Part of a small language model's weights: 17M parameters, value residuals.
Each number is 500 + 40 x the weight over its row's rms, rounded and kept within 0 to 999. Layers, rows and columns count from 0. Numbers have three digits each. The size before them is the row's rms in percent of the matrix's.

# up: layer 2 MLP up, 704x256, rms 0.0414, rows 415-449, columns 128-255
# down: layer 2 MLP down (transposed), 704x256, rms 0.0421, rows 415-449, columns 128-255
# gate: layer 2 MLP gate, 704x256, rms 0.0427, rows 416-450, columns 128-255
up415 092:484512520487517538466465466509495495546515406492478542542460472539509480437512497530482516530493472548512444495505491502438425454474541494519522476539531578605521472514526495479493515448524473507502437430551488555551549535491544499523502537517542499464491429486499457468538497433496404458416538437430447465518462546533539463455452524474498448459451525544462527488457521510510505533542
down415 094:443545529516584523485525463573502499504575437476471494461502551538493490436431460485500472498514480486553476504508491479460439463418552560465502507606593557527531457513470512472528449485451477499479412413521462552535495408579451549519503546468528523520460496537564464502500486510493448517437575450492491471523531528523509453500487499449517505513524497515492518479500496559513565482486
gate416 101:547491514544475503524503475566514463512514460519518516565444476551505446506551526572463500499506512498476506489524484487525508486391474446478426527450474590550440486537507527535550570466437558530535480472533471542483498451462607510546474448471464570538496523484549518473536509543498552448412490532549574538499410514510478462438509488543448472467534488442505515531504477474546500537565
up416 100:498431591515474536485577540420538453527434534425563483433459529490525488542554489434495499440481499443500524574579559537513475475488529459475453526597536478468530501480512496482524485515472439611525498507493556464449542498523519462461517500481467500506484471497456510510514562438381444567586445523492527449525510515522493501497502458498535542423482474517498473471528502524474501458484
down416 099:509444583510472502520499499417444476471347412485556443547491503500538387495502527464581551422533539391485486476501449549515445437461498459429476511455545485481481469485512510511480475495484492513489487506515517543476499407518578474507490424420488494513578474436473518526564516454461436447518469521482552502516445509497526474474453438501478483372520551486531500464488460543515519475522
gate417 095:484463458473519446472507465511468534438456499533483523560474483530470459468575475550585479481617509384544495529435469487466560470500546534448480532582518510551514487500519499515514436496529574466493461460444419468481482481485540476478542511543547504418493493513546525507521557457516484549501481565476483558558538536473471453582483474538515469482489434501507488562552573514477450527449
up417 098:506522502487498605482549532470486545500489536489568512476515492468547502609520549512475513496510533486542495534503519467595524516534503579444493532522474567565597507465474483519490538491478489552451443502477511486496552549475483484503533498521462439498461493513443441603522474548510477459542460461597531456506487439571532486478424555527490497448456515444497422506437477486544515501530
down417 094:573487552509536563514530467489504508506500500460529461508502386452525469575498520534505489504497504482529505551538519486564471519513476526474565544436474458547550458489480471562480492492477519601474460503439519540495571522494516483510462473539484519538518575460483480580529485551506485387532489473531481458455454464514550447501500519504448508479520537487506487457426473528554486490528
gate418 098:566547448440468502456480571429534511496502491541450570491468521520518545489503449527439459489517549527436505509488502478424395511548504517475496467488491492480508501525488508477473591526536516429537547487483467522453455480439477559604555524458510492467467565463510496542423469517384561529570514502517506550528525547504534535490540432507444530478504440545501534472543496453483547483489
up418 101:526546499518394509455471483504451524549586503540525531492516479457458519436498476466569538515485531500438459437560579507537672433523510467439496468566477477527526489518468422508501484487528439443501525538472505504553468465441523476438542475482508414536498431527474471472432501543437516515499548471482486506521458492528502442479502525449511530499503492452483429571493504564485495546511
down418 102:490612540446428480520456464498453578490542562509519479477504529488471445473514471494556524501513426495508469468521543468582617445541512497455497479529537505549478496535479419523493414515496451489524480537539521450549546479486507465406526507477477490569494426534461497504520528498508505472495522506459551469496487463532489459513501551481540614518457470419510488526505522512491456532546
gate419 099:523512582511454478489558472538469527529522456593545478461426530510517558480537445547495449536437426534512493493519519484462488515500412590477461504411582511490567580493508503535536516470433531522483552472506499474449533526491524554489496529416535484464476462529562488539448545558486579446528523434397521572502514499562412551500432507457480475468422471503485490492508482501494481540538
up419 096:491596459529466504478445547478460450537509541467482523549456544478471502511532454557546520499566500461484417524424488398541467486479538501496453577457489518489478474541513569502480562522475529479506452515578502507486495574479533400477498542537477475561467492531553461472425586506519460453468492530542506538509472463506605493469416402534481558486458554464524470503497477498527571506472
down419 097:509488448457459557537411492426466480532484580438508453456480509452496455557529505483501544546494492562507491498494486460504554441454531463523514566535513538463441494483487482543547498501563513538524468530508501490514447553538552513503513525507440453443473488497525410529466517480524497482591537475543527526497503474538588483425389495534484482534468484517477476516418488517550473512480
gate420 099:441563478468443527534503523513514483464489438519560509546494503487466426522516546514516465504483555567457451535507508547491468456421550481494463494463484529461531516527492535474514537458514446515453544448524491474522492533540453525516540417442546484512445474488518457540528538397445506492497427538458460557431446472503488435452518515487479511478496493513509527521516538494452530483476
up420 102:502456500527452468581487466443488433535555430489470548410453481505495596488542493516504571414482397559530449507516422478521484458528505500565558490496525521527475547475522426473478505501442505471522529522486484469452535535492435473417490498478471518481466510510518438507536483502583514519495448499480521550516506479510429490577523436482463493474601593508485544490467526443520427478473
down420 099:500494468477459467476481464540421463539507464580500505481406528469494529476532524512463519489453442561451488454513419455557489497534475538513576548468501559436512562540490531517514474484457485527500546514505548470508549577512473470456512471506503491496449477528611488495520573522520521519513496534505511538420543481554391512544513496517461446508535572494510494472543520454544475428498
gate421 098:495564485518547528436454536485405508580443555465610507535555430461522530503556570523503458460499557537507501482531460465507527539533423540466449484530493556507521501474526478475518540480575541488541453462471531537533430478447453501513503512419526587491545519533518443528476484482433527422507532600546506536573480493495537525417495519514449482494548516512470465463584502462548503502477
up421 103:479530477533434541544481443560521455461488473491492462500505556488450398537504546500552488510529524522520501475483503437444544506514511478572498519519545522486543488476498548450445456467494453499463524535522550511505497577480467474428508474557409481550546477473482472463463473491580458507450472619484446479461502466502483497525522506568465453488502485456569433431459527505458525433518
down421 104:546532500517442529527497497515529505426469483483463498578485582451483481471508424541526490476400548464507510495445500501463560475490569479529458510493518497474528520528539505445537527492400434499416510570538462491421464524437489520444505507484395435480481563443473517466584461505497467579477532483477534526569527470531476555466502463479524474492445492481535465522359440516421525540506
gate422 096:499512474554494529530510428526496523512500500494467467540444486424528512447557537520552490452513521442538518570472522499473500582432528498580451462495477508551523477481504580524552550475545510453457525469501472487532522560499474446559462449517556582507571581507586536523534467449439524408533511527558508465551433468572470477464562509500493468549543489474483474510442552502522490499420
up422 098:509599489443476491446513418497514477577468533461429497494484472514510517497569454503533465514512500496494478473552488495454567458541437496521466436470492538489471507549526500481521459431478538534501500439450413550498489547475520486511509461472496551507527564487524507434507526511510564526446455486560438465425546502391437454514447519525520451484487447442532431471546461537489559517521
down422 095:521571464439494464541549490429501441517462506429426495449420535455519554484528452556498457498486483521535480536560532525452501425526494493474543494474470496506474538529565480396526493471455504487415439519472488509515520488485501492516373489489499471532563448511457549507436477518515546550453498523522528529517544465388427552518458481536444444446510476510507486457512485544526519571552
gate423 114:485528493506470504583479557517497487494533592506499508539495541479482532550553415497506552522487562535515555463456501459513448527530461537508528564446529545556548484491416446511486516502546480489473469435482445452474470504444514536500492538492576501488520457547538492520494423493530502515518490511490471397506496517479476445532555584459487489467507507489555471536426478529511454497433
up423 102:512474501497505488485486443481511511478525463521504553561542520556600500456562563425540483448519409482554478471545484534543558559474529527508445458533467517453456533549434526436430533477546492554525455530512490531493511505545593507542509576489436485514509555565488503461537538590552476496503469477456451547458502437462505497461495465533475489554463516466449476453520503485480498512554
down423 109:525439487488507491468489519494524484475631471514411527496527500523632520522567509491527457459435421446490456475536527461573520498433504522500425498556447469512459497520508540465474488527571471502478492531536543543496526463574501508540554454501477513525534539504473573572562564536541479529505484537520465494469491463529498553500487512549424461555490476468477519445484550470474551512543
gate424 107:519511538508444559476527551499466481533388440534464511537499492479548467525511454526501388498519442476493535515554503507566471487449506535457505489494457495546553500503491480479495495473508554503398550503467530542477514470506557509461473453557516524479502473430516506442559452466450496540449541557477490533493465473497467519534475448495481451513487422528465435572494438540483498437550
up424 112:429465551486469528509563582456447503531464501481441501515555484507557417486526537570548436467529487443517506520528539458481482577473454568537469452519529535507521488449429499485514451440556533463472591564542524510478487500490538488451472468485519528511523455446434547526506459437417453531519488504516513475521478531511552481509471425498487452521505494542489557488502538508425525480503
down424 110:413488522524417570527523599402487492499470517544521474493538491496516432432574546534548425527493527485505546497511569487591485516475491508462481430466479427473526535508416526526493469526441526496419533486571516519495492417499575483432457471502526520538535482540480442453517515485446476536472507500566472438512468488436530503524489461481576467511542426530431553552448513504508452482506
gate425 102:513475538458474546503532471457471451487495460494492481479508512528497437564465449553457439506509441482457490485532510490498478490411541538507471487555532507460551484491534551480406451494451456543507494487549528463461426441436498482451527471492520572459490513527521497503497559493440485514534535545481523460533451538587464543484542452496519532485569414447474476532515581465493436500510
up425 098:460570499469536481500472533459489501488467528472568459542468518460484440460533475476512491479433528493525428494416576511558459502517459456544449548451572531552497486488518536509448543380466489519485500488534537482517560504518550511439474508470484542413442531510550559547541545539535540557497509482499472470552476452576476482475521605504566440446473504454440527499427482453482460450544
down425 098:457496500495507470445511421493515607506488529498562543463515534475499462515510498413577472468439484531497407474442499512560410556500529490509513524453536496534410517496577504488495512460535466466540498496534469413485574442481518528495470497452481556417503515535566509482553519462531561552470449530486540485543476480549459530555481481464548461440484516490504474524498530473460502457527
gate426 095:478517496519499556482545470541504543561537476536456499505406487480502513415489531504522518509561456482429514497498530424600499478472493477453476511458586450538504457577473493528438461500505513507485526531492492448409440482495518535552447513447525458457473554535458576492472506558487429518504504448458495590480514505465494544487481533463531448520490480493448533526461540457515469454539
up426 091:468538516564508599567514565475469519472468493496520465451476474473543476491518507488592480524502540531524504453491459483504498542510486512576470527437397440503532478514573470505473513524512473504499477469493503470602500484522514529505498476460460551457527587545506505454498546542539574481466571507557419488471431522447522531535427497520468539452513474478520489584510507522539475545536
down426 092:454559561469580503542480519466424472455476559469518487477513460476587472548508462469503441498502504491537587519456440544465507547534474545575490536517491497505553476519539455516513518500459544487564557532501540532606549497528474468464482478445447519504444534495502475512560553453458514455477428561487417498519538466560536462471489496490515476464453492501518441486602455465470502542515
gate427 091:533505462509464475529499525400539517407513513500530495481459472456504481515498503469540485518485547485439489506500526455500407479497508506494533495432536543526556533510461515483480524450550486461491528464479499474487483556520527470447476448511433521557473524483492534499523558532470500482508559579450474496506515400521517439475574480534508543482613444515527488579510507467478514435524
up427 094:490497445511455495468523612455547536501480548478485509500505487558482521474584480480538485507402563432569541475556520449554483547429463527477550470519439442482510544427546556511473465498519470465524495511446467498510485462525522533471471514515466498537584515477435560580560524608535509518483443505495571524490563394548498497547513463518480515518518514523489538522487505520503450547458
down427 097:469504430487444443528415549478601514519462551441496518485601528498521478505507440513455460509498521465592530535463431535576518514541516518493496441508450493509483490522510486502459500492469483503525451490461541517487450531502523451480548460582521469517526519518411478462477519476518547511532487510533535552465495492539550473511454463502469532478439515458494533466495469412518536555565
gate428 101:454531474467442511566524488532527446517509472469513533505484482512491565512500528497559492545518531510524478495502497487539514405525559515495474473466573460568488394490510526466549507423472458482462497541441496481502511466490463552507541400495554467483500517500481489549411433539505442552500482599492531530447493437412483545490493516417488530484479468496436448521447547501523463502561
up428 100:513473465495496473536447521505454531495558446468434481473489480527530593493450549444510530510468530561552410508548484494502496464461573508520485555542393564562456494501439579471478526475503510451457503514504503521511563518568496529529473466396541479463523507468540459515539495486462555480496469517509474458496554587494442582451554558521545479529488515531499464448567464482512489536509
down428 095:530487500565527531446491480498514557533546514446518496415535459541524517550447487474515439506505568579493466581500484422508490526490563538480511506504477532491581504522439581488563511527506531458476445511453478539500531515533479454566496535541561486530450505495506542482439539557462463497546520582536471457502494472409520515505486543559429477567475428509424461432503482476507516427481
gate429 095:465482489465553460466493500482479490572472466462463497484515456480408499463443542461475487553482533507523455497554419519487516462453482497479497504458535515568494501525447506506533510490540508476425418527461508459544486499518578518475496519515531541489521524513436500519492506600463463463485525510518509464505457572381516489501505520488503504541485542553525509609528527473442496520512
up429 103:559468473524507527546543478578450567494502554489437522452463446478447536472533465499521481466480523514476420456499466433575540516455482540489486524519470516486454503431465543442481489502540492462528524530545505536489496493478467548515518449514442522594413522458504503434467487514543470517459472437487490504460496477499443559538516482518488472497515531495424524482451484396532490516559
down429 101:536453440549554468523553461540482569519462477483489513489518426515424532537493466511504466497495460494547509515508449462525551520477488483518468491504556461471476536489486532424528552491508479476512467523501525536501517488470529550531443457512484540615486529435445479496422502560464510453475488484505461505478482541472475531534561487470526445559441517511403430541443521488455481455517
gate430 108:565520463507545474440402493535448475473505493432473500545455459510432468466503549449507537522502500481483537575520499490577449504523451516506488438503455495522452504531425476481548547495467587544468560490488493548546535488470497542535470518518511495519470553493484517478538548406456457513483483591493457499466422472478433481500463507463539497477453423535454577584592492527525518524470
up430 105:498541509583554534456541469500503458541573488447529509501522549443552523458424434466453468495446561467523537445471498577501521494467471499503597581472467436474489525464483510539583438482468512470503537470462532458524564512487530504443520553478500520523467403536482499423526517534464479517497445556461527535550475535511509465564517521473505504534468549533505489473510533447525454471474
down430 100:547512538549565481442538491490443420514533486505508465472493571434548492519485545457529450527471540444480503490500543537484474490499488474475501546463435402484520525496422472485475428478461559504479511539534465509556522507485588530506509492460479581519531468515425541418515491517519480551505520503429543514490535514441484506534440464512481522515457562470500475431510484490536429466404
gate431 090:445449565460536451471519486483558474494512501565509460541491528478416482545480483471496505531511459526486485500442464461486479470525504489551514498487493536537493573535563483471523498450594545496541493423565486457444502613560513532487411504483511453559547473497531492490566517464469552533501481507460498483523493543471477459468501495512554482508384500453463544528484548468514424446522
up431 092:463480491375477525530512499571564461611578548483452550482495541438506507509465467520548535458506486574462514507417489531496459516479448496480530473447453530505533489470554517515468493522559434534472463513460514559500496543566526495456486443513436535546514465490503538465520488512566533475497431509484471564542507486499463470451470461521466498511501497509460477473476447525511375530426
down431 096:542515486452471483465484471533546463586589488473465526494540461398514460492509536512525512442514496559462489434456460532494469494509515447508539520454451567485501553481503558540463539528557445518460463492452469533516505471513511454440484459518590524544462471451463552476526508468567480515477491536496443574474499502535521416495512429439441496508487485448558461410488437475487408502418
gate432 101:551436519428490512551510600529508475531432493428556549515503481491448446508462477429542511505488442517508463517428501476492463516487466477518525426483498425524456422513490549461437516602487455489491510529457466518422513392437425543505499503476479535483545462544537494501536444463509474542535484509505550493553489515515481481484505495617491472465506453538457483585513478532503451486508
up432 096:414471501480534479501485557581484489465506541479528427509470422553451441561516481528525577518491451557463463486516456502493497545465474497539514457436413465512441491570534484443400487495555505474520522511518505491467455462494512572483456430497495496491475539481448406547585467495434495518524562548514509475533500477536452494503473583553500460444537429501596517500461523574484560432489
down432 098:493472498433536447517457458468511469486544522484556482522555495533463498452475445458602471563528438505471424449529530518514562530531501487534502542493472522488426495539523456430461627572537585491511544462452483500557535512464569514510513463508472477451524468436513467487566545438486503514541519524465501561505491521526527501483520474529432431489518426466506575507533505466520527541489
gate433 101:473419509420488488431445551519514521460508509479502518512539506433511434473499589485428515563511562519527469477463527536538481557558548508477502547524418473529428476456543470516514508512490573454437471495502520589526562517487471515590502481526489548451517519556478502490433493526535492470497486444525527507573508510465431483444425467503503410515562533523468471486509509542548555523506
up433 086:521472530498521465601452393497522570546496502454496464456502568557459559504431498442447497511476454472493511486517481453568599510482522483478511446501500444564527468512508458580473461475521506590478511495455532482552522534496537565473488487496526582517473505480506489486484462473510460478496516539483524507459633457516564471525497542477500448430508502496427359507521511498540518436484
down433 098:517523463589509531533505501506517541509522487451467457523507480521526553503517378520577528431508484489464424499539487501476471435487483501527522482514532497478559564543478571526528432527518417531491521564500496428489403531494517458466466545487508435530482529461519434544602550482507494503450499565517474489455491441528526479506540507495478589457455398486535530522460465472473521482488
gate434 098:458508557445494485452493512493472521510435481607448544529524450526575424466468502495537496477518502476474525556539526459542479447489464548465485501431452450535524508469519427490542553501458499494475497451438500516482516547523465472539511531505472508466497519525554512526566546546506494554572550524450492493528526555479465484559498472561495498525533511498410529454532549491444512592541
up434 095:524494496530470596495536483478494509528525466498487521473562444500453475576466451493470498530507520561460454517583475545467483560495403504501541493493551498510569447492535534524538539517508531545470531570506520533509483542463467533559506437474456481550442531535507457486542532383526462529541594489484392513511493519560529521515475457495492526481461418502503410469442495567536474462500
down434 102:542519526495462504521509526445441485511531601405427496504537438430410519508553545510459502499428483560472480470495485520492448525501472511495537533550609513502482479528480582510461550467516498548467599545515480542465513504502463504542506520475482557577494524501473550471476428429520495519481544502577444489501451459471557544520502552503501527495507498471533464437506537452526480439503
gate435 097:490406490511507492551525561534498475442442540525498494494509449565452459505522504531477444551527475456505503465463501548506570470497539462482479493551548513587473472517439480502515531522521551550501541529367502429450521519469472565499574513506541539460517503516665473507478527519433440509481422515481471485545515556532486522473556517469429499484519534461481530573571495449503516524511
up435 104:480501509492551545481567564566539497481520509548480537511509578450548493491393534555483511527494515546489466535519547542509530568473496490444489501499520470490510475483482475445541507459506541492460476518502538480472537431582459457479475488506487504441523525466534520457520516459440545490451557473521415497406490489541516599443472586478475512495526516538477478493561495466437548523549
down435 103:479491543510540544530492506504557516449530528516485524548520500424572535516408513544500545493454547527535420514493493570529469540458546518479546527439467512407476516538542486480498539427488503456473478479547530496546576486574457483428478471440551527512525491474502523393468484470525580487477512493518511498437590523491549536538487537497550540499528531532470515494487402470477472478512
gate436 101:395485487475511454437493450466594454547559540493477513476515473452475511523460451548563533515482448550413496515493483503576414474463447457500534456535563540444546522467559491428536554433513551492501483554518457467522516515437485501452491480506597540507504502465474483578561541475437489522460514543595507538553515474581482532528549551501384437502563517479478554512558435523443465482539
up436 092:508482557430514452507452487511534517499504464456535436499472508452495541466527484485505556505514498522510552496470453511507525491510404525541546502413539469498477475520542470539547461513487487422542470577467516499530452532510517463479430415522490473510448582514528500523529482514429504474519548456518467417495487523448532523503485532511549473527449497551452459486461553503557455419479
down436 097:544529468438514503475469475562467499463559503506519500487584530516437486529437460539451474524559525470477470575468555503446515518509540481551541526421480495658475527552489493521504492464486447439532456504503540468498507551530483472438472531503434484436497513511529469504472535519444485498599506466473479449430493506455499452459476494468562527531481522522488479483523506516490533509458
gate437 099:475576492560586456461532516416538511451460561522538483494499485528489504426520522528455513520437511482495457534445494443449470513541472507514489528451552512480509543451505470509499387509437488484502517468417513519413434506500503537486508499425533484479475378509495487521475541483582478587550481565484515561490553511560476450429474528535499487471542566499430435483448568537464508548461
up437 100:548542447496494496479498427514481448416548519525445513447490541569526582485583468437444499543490511516598469457444501472537524504528654490515508469469526492502525491538526531517518535502431529525469521515513511504512533538429540499534528508387469526514527496549519480509459507538482433546490486517533507473490529549418440440496565589484516496486482501482526525494486554477513473547429
down437 104:483495502487524497472582456494480441470531497566469473491532488509526513534552487445460525475509538483505477421464498470521507492539539496483513493476482458519482469492492470532525540488407469484477542488521572532481472518428537541512526511477555507495550488523522444539498522550529443458560523539533468489495524551487501392457538485531508462514561516548449498482507570513506467572538
gate438 103:547503470540504453484446438506471453593535485525532507525429419545459525501525509506523418500545545576536478558496506492493487477549496593541524524419456507503507485445428585493516475467525537471510513497530513449478461526479481491516491551490538481460520480523431526481521417455494544569535521440472586505502475548465487536470524504527520432496507510457483504485484535503505500539545
up438 104:497465470515540490443517472530577551404417477430487497506437560519568498530523485447541467503478490567507505500553465552453528521506566528498522511524524547498487498534490518532440486565493461494455558501485482553542563525480476542517495549538489541485544508525518517575513503563560480516486549495546470561517524485510462495496535516444504443453492564575513500494475506533437480515452
down438 110:532556463505498489442449512511572502426472440452483482546497551480514515608463464418552471488464523541433480530568497445440603562475505544497430545537484493497535527530504511504482430527475518491449503499461460549493625553469522477478491513561490537559499510522518522489570503511479509515451566514476474492503522485505480489504549536474544568479510584561515500522485483533439535532519
gate439 096:423505457453456538548576559530515503514521523500491512512531446493460407532571456482442465510504489539512494532520521481484481430548498448512461566481586490494539516456537486465537516492448508529483486535466482490460440494540499538529512529537488502465461532609586472480505441561529475498491457413484477543533497518555512488474504530466392385530554451507535483498480498484529436509499
up439 087:492478515570447544461545550527500482473470510484559461545441466468503553555433494585473518504464529573486513485456499468491484472513432467535504543505591518511525522440542497470539465514514489440513507486506439460464540537477503557535533471441542503405489529495505546490520454539509472516482505477474466552474434542477504556429464559503507443541540458453575444507502499492510494515532
down439 101:488446489483547503468487519488512547489543534433532513577512504546484499515525523509526519509475527563489534536561505484540459507544438504517436522483519515413536545489518516553497478536459504467555475497472453465478458485505540448563584442431442482506513441542492509475496470534565496468495505474470458564565481517463553513479509594471487457556511456594545554424490506581426462487501
gate440 098:522497530467486483514452522493508474485518459511498473568534551509473513471501457470402507592519532484454457522527519466460455517505534475562486473472447557585394528550481478541605473445566497453498495566494484510465485488558430545445506592500513538504453450618537539566520498427458479537449453517481515554533495444532548481489525471477494517516472527611533552525557524517499456492526
up440 100:531528519512473542568567577488486483516460542513507494427507460477556452558517541495468539518506553500552460506487496579497608516554491543453540533544501492480499524497518449446432494583490554459497477512457510437500471492512412488575481440493454381480421553408507472477564469529485535505479471514468479508552515532486472477506573440527553499482538469504470496557500536416472475513457
down440 102:541516514496516555551511527480471455534486443521471496465451472505497492554493503514471542520518577449572470441448576535496579486540509494482552508515497499466529504528459492494527490544529558526470459519503483442492467466511471527514447462428463428487468511419549486516503505515479611481527445539535460512534580542488472487485553506504563530530455504555472532508505553438519460465471
gate441 098:521501467404492448534497520537534494445611444523483531516516469522515439543452480477493466537515482547465465538473532506374452529522513523544495513545512578541429504552466443523511482493519518478491497502482504517519494468561504483523533563547569553502530424522511475447441534451494536510504547494523519541521547578522423469473466458438444516507551495541546438479499562470447515549537
up441 093:549456446503480514501585462525444537522523473539444485485486473498449522521561533516504471516538499456506450443435591505565531539458500499485567523452519506552441490515508522400427550465458561508520462541552507478562503439532433536481491454495490551465524524467545463465478501552559523508543518574499446492593538542518445500430480525545464531515596491512485535531485455522482464525431
down441 095:567497512492480543513473454490466462477511538545489485530491581596486544509540609520468519499577484475507549445480514451527510519461458521518592520490510481504475474560461525512451546491485546464524528532448481552599455509530490545540507509465511484487504509499523504442477441553517539505548451531503406454592537511525516502515484481524488552509525516585488524522453540451464458500459
gate442 107:497481488516504522494500474515548488498471460531520508578513528554555549486459457436583475493495525483447491435508539510514403498466479411489468525445451521524431525537472464501576393514534518430504533449500540525526478521512475564535468496458482537516515505519486472529482495487502516465437484491471483509505443518471492476461460490458441533532541446500434499485566552449385475559466
up442 108:447479557485446524522538473495391518517504488500529517492537478477516417548593491485450530488582502472559509558470493535535580491517505512492500470561527512486513436524496472559500533496481519476484464529495430499458448516463525543479537459480466566500485569542597523482478571488518489485507515458505503503582509492431601485496539475513587557436474567495535567545490508476552473510535
down442 105:485485538559471530473530498471445479537515502472492551524541430517484465493588511463466532535523482469493517552457510542549510447532438529509429484522543522465540528564490494512499565424469536501518470540538464472483451473453513565533575412460453545505424492465609493488477494467461557479465480522464453470554490487486580495448499522512561494507512552500507581510535571579583506514569
gate443 103:515526448505475563502539508430562533485551521464525429534531517485468571514485473454512524447505472535497518496511560505518471527414577539522491505550508451496488394465569568481533550483472489485568459445530481461407541526494522453493524517517559418528445449508445474564489487526435461467541503437519526560555451481502453551427506491504446485505536525557505500478523493589497561481486
up443 095:504424475575555536514518560546509492429508473548503428491465478466507497519541447521491443411443479480584531531451436472431474526469555502484530402530582460558450493481495531480539499485537532529524461479526452538490519558516496467497502456452542491476536484434475501585495443451574476525524496506485510484579490543592559499462449473541438541492542557505467572561536496489547508514486
down443 106:466528516563506504527535545463516505488503460540488455540416461505546580519430364569512493501529459482488552509474571496559485558436552539473506489537571464541464448531508546439525568473516502530564499393489511528434539455453547436505557506528463514503466520518467485522531494495444484470523479497480520495553483564525519532473505504500486524522553440497490510523539503508480456475561
gate444 111:527526448494468497547437512505562536539497508540512491504552529494471520454475506462480482511439516538508457507442553506528477477587468538584470524468542605501536545573431500525439583488506472433519561537458472511451449516465548527497549476514480494451479546482489556538517478471435452498432485429506533562500518441555430430441535498566526517519455554499470460459442500467503529513554
up444 110:542458544558514440483477525463508448472463460518465552574477513465544521443571571494516434533507526592515533477530441512420498476565532560482486463477463537527506499486451540466478534452470486550462481456451472475437489485485533635520521479482538584382485530521379503477524462490505442509526488475459535451518509492506545441457531487456489500485480500515488503497486423561459498529456
down444 100:539423533571470460485450509494502531546488515511497469580474562542518482454485550487517500557493534547503545494398505500495454464563460544559417463457497505530521487510479494476474524492426539518503504491458435461474465531511489607519526513453558550426474544555483509546472484483483494510530513466527559465485522497554535459426474462537508510512520578420515498462493481570487426567471
gate445 103:498567507486490546547480538521520464587450501583543467515483494555498518424493492524537498451484476474460490523507558533515554548439432470515562495444521449492504490495558516438420523485474510585546521493473472518453494481534499577522492445563466529500486463504513515525550505503476557514414555520439538552548377498556508529464536526394419468571507431526520530515487512483506519523493
up445 098:495512549567587535500486540458386526472486528547539529528533517452499544458463477489513559526537478472565519487481493477575553481468516505575537513500504461509441588482488582560516453496518519501472500518502528500510551454477423531442526404481472579442501529501570528543500517467495572476562527550522532502586489470572532505537497555487527559523498439483487472574450496531480503510499
down445 094:463452503566503529551439505480431521416485508517460549544529489443484512461467497508544525557445491484526536416471427494493517479510492492564553600486500421467509545511574546488409523514540575509517539567449500516520449486484416443436481520460524461473518465524539495536472510470511529449547507545546490493504529447605524493560465556487568490447500496484512476481461487444507535537494
gate446 098:554506473518532506490520551481449493499484556550523489507490495501537524456484492523396483467563521451502526474481449541507605462578482537572475535488486552468486527550524452482458451476453468505462506505450508528494508501545524522495515560415455559481540578545516593426478510503434512491512425545446501543491499505523467485464553504488481514484484459443482519546521508414496533540464
up446 112:402509441451424530486498513528512422553520543546425503524458484516441502500485465501452564551443452489449548481510531437469550485496549471491475462499450477500463507479540483516534526549519549496465474504445414494541505499544502558528483461521533473473482402534441530469508457483518482459482454442501442458480503484513471577441575521502496461530599546503475440434532479477554471487568
down446 106:499536443512458503499492523536492411564532513522472528491455509485377484520489452488457627549438492515443500513579528445528546530498513486450495493529489461532408493449457497482524494487493573569446465530448462507522549512515499599493542484541449468437499471450469503480529425464451473458500473496448445484503581421495500502498523494520479471494577453519527395478507492507546470499517
gate447 097:455437531470505501484470538518463575464554493529514489457573432464517449553538471492522513530472460430534473494547551522524489429470607508517482516491560481516555550494539534538543514535475515569603480500538558509556494526493528470582474575442511488511599546462483513465483526525471508500481489420516549507497470545501471479486520506464492568512534498484535524550461542553486571446613
up447 092:525563488480528465527489458505496484490423538517517485490483511470497560466520429508444538498593476429496508503503459503548521530536497508442442551504492525505492412574535566543456474460583473545475558465460515472526504455466528431476524577511430513513452472436450521537429509498537480480538459485539516502468442460516481553530536481484548408435510473506562489468514497414504513497433
down447 101:554571486525511457485478459500451448457467543418527465521415519479522480497560517515476551530522516480465514492432468425437503453454481476485546509523530525517420451576557492497420463435561504547533519497443537375481490441533491536493466587484470493483469461503445521472468490495513489428547480504485460531486424488513519467485537535504454510447490494500518500465562448450506477529510
gate448 095:529417483528487584542496472512508493428513469495493526528508492489542569497535539543474435505481459512489508434555494485471541460543472496479438548523463590487551523483466508556497533509548534537539483506514454529491474492487502505528531461528570553537537516496551585558484549592520556482447495543531485508509529508437486549514520575599475531527466409522495488560532537447566502487499
up448 098:418538511523504535571564486565438509474503490525549466449489537491468485484462513545426464523496447493535581511474506555489552500547492505505404592531548558446490524437523436579555455434528570496474560520479461502538534474451490462552555460440517553583538518523484476538390458477552471535440500546499541518461437511457440540536482604491517507542568540526518475547497487471481480486484
down448 106:501602554485529555535491494518487490502559460443484463441554489448525495539489497576468442517483515484549542442450503574492476513541453504451448550462514601434545502390518447463514425463471583475461515492467420486537544442476410475522552533496438553593573533560506478532470558493469527520454519565510443466504477545482526476527466559547454529520509516519456458529490539459506542507537
gate449 092:548549541555506540461518521472493526519569528469472491484517519477573537516518484501566466579485464518515502628509530506528514548546491426495502451458565560478542504482457475430485458461560515553521471436523523513527528541489427495442534552465528493511503534447470504507521531406523496529495533472587472486502530552565451536451508455463569513555475566528459494530555512537511508507483
up449 092:430481496544533533511471484431492463461495520517460478462523472489470506487538563548548460498515485476513464450541519511530387455535489560525529507573466435500508501516512549490534495500555563428508590550489494468481508514495533434569495444468583464472451506449433492471531490497469513495493456496523437503505521506514476416555496513551454455485475478445578580441503473527541491541565
down449 093:523499463438529476462474517484499546506523496531444515497497562604487481480557509561427490551511577497503461564534460494566509472514504466481496469504524503478537509490492540439539520468432425459557524465517511537491490504486519516516507501505535482489518472491522508458524597476461499501481483402527514526496424487552508487477507527532444518547468565588503524585480480569543523560525
gate450 117:513426468497579552493452495467541486559497457469497576536483481517463515484583465492534486562477504581549598478495536511444533480471568502547465455428538516515478470541506529467471494465514526355500494485514444541505466461471464503549485494458439478494556471529496429450496482487454514537439554483507557536445454519500438485430511459478451522485525456479522510514484499475479529485433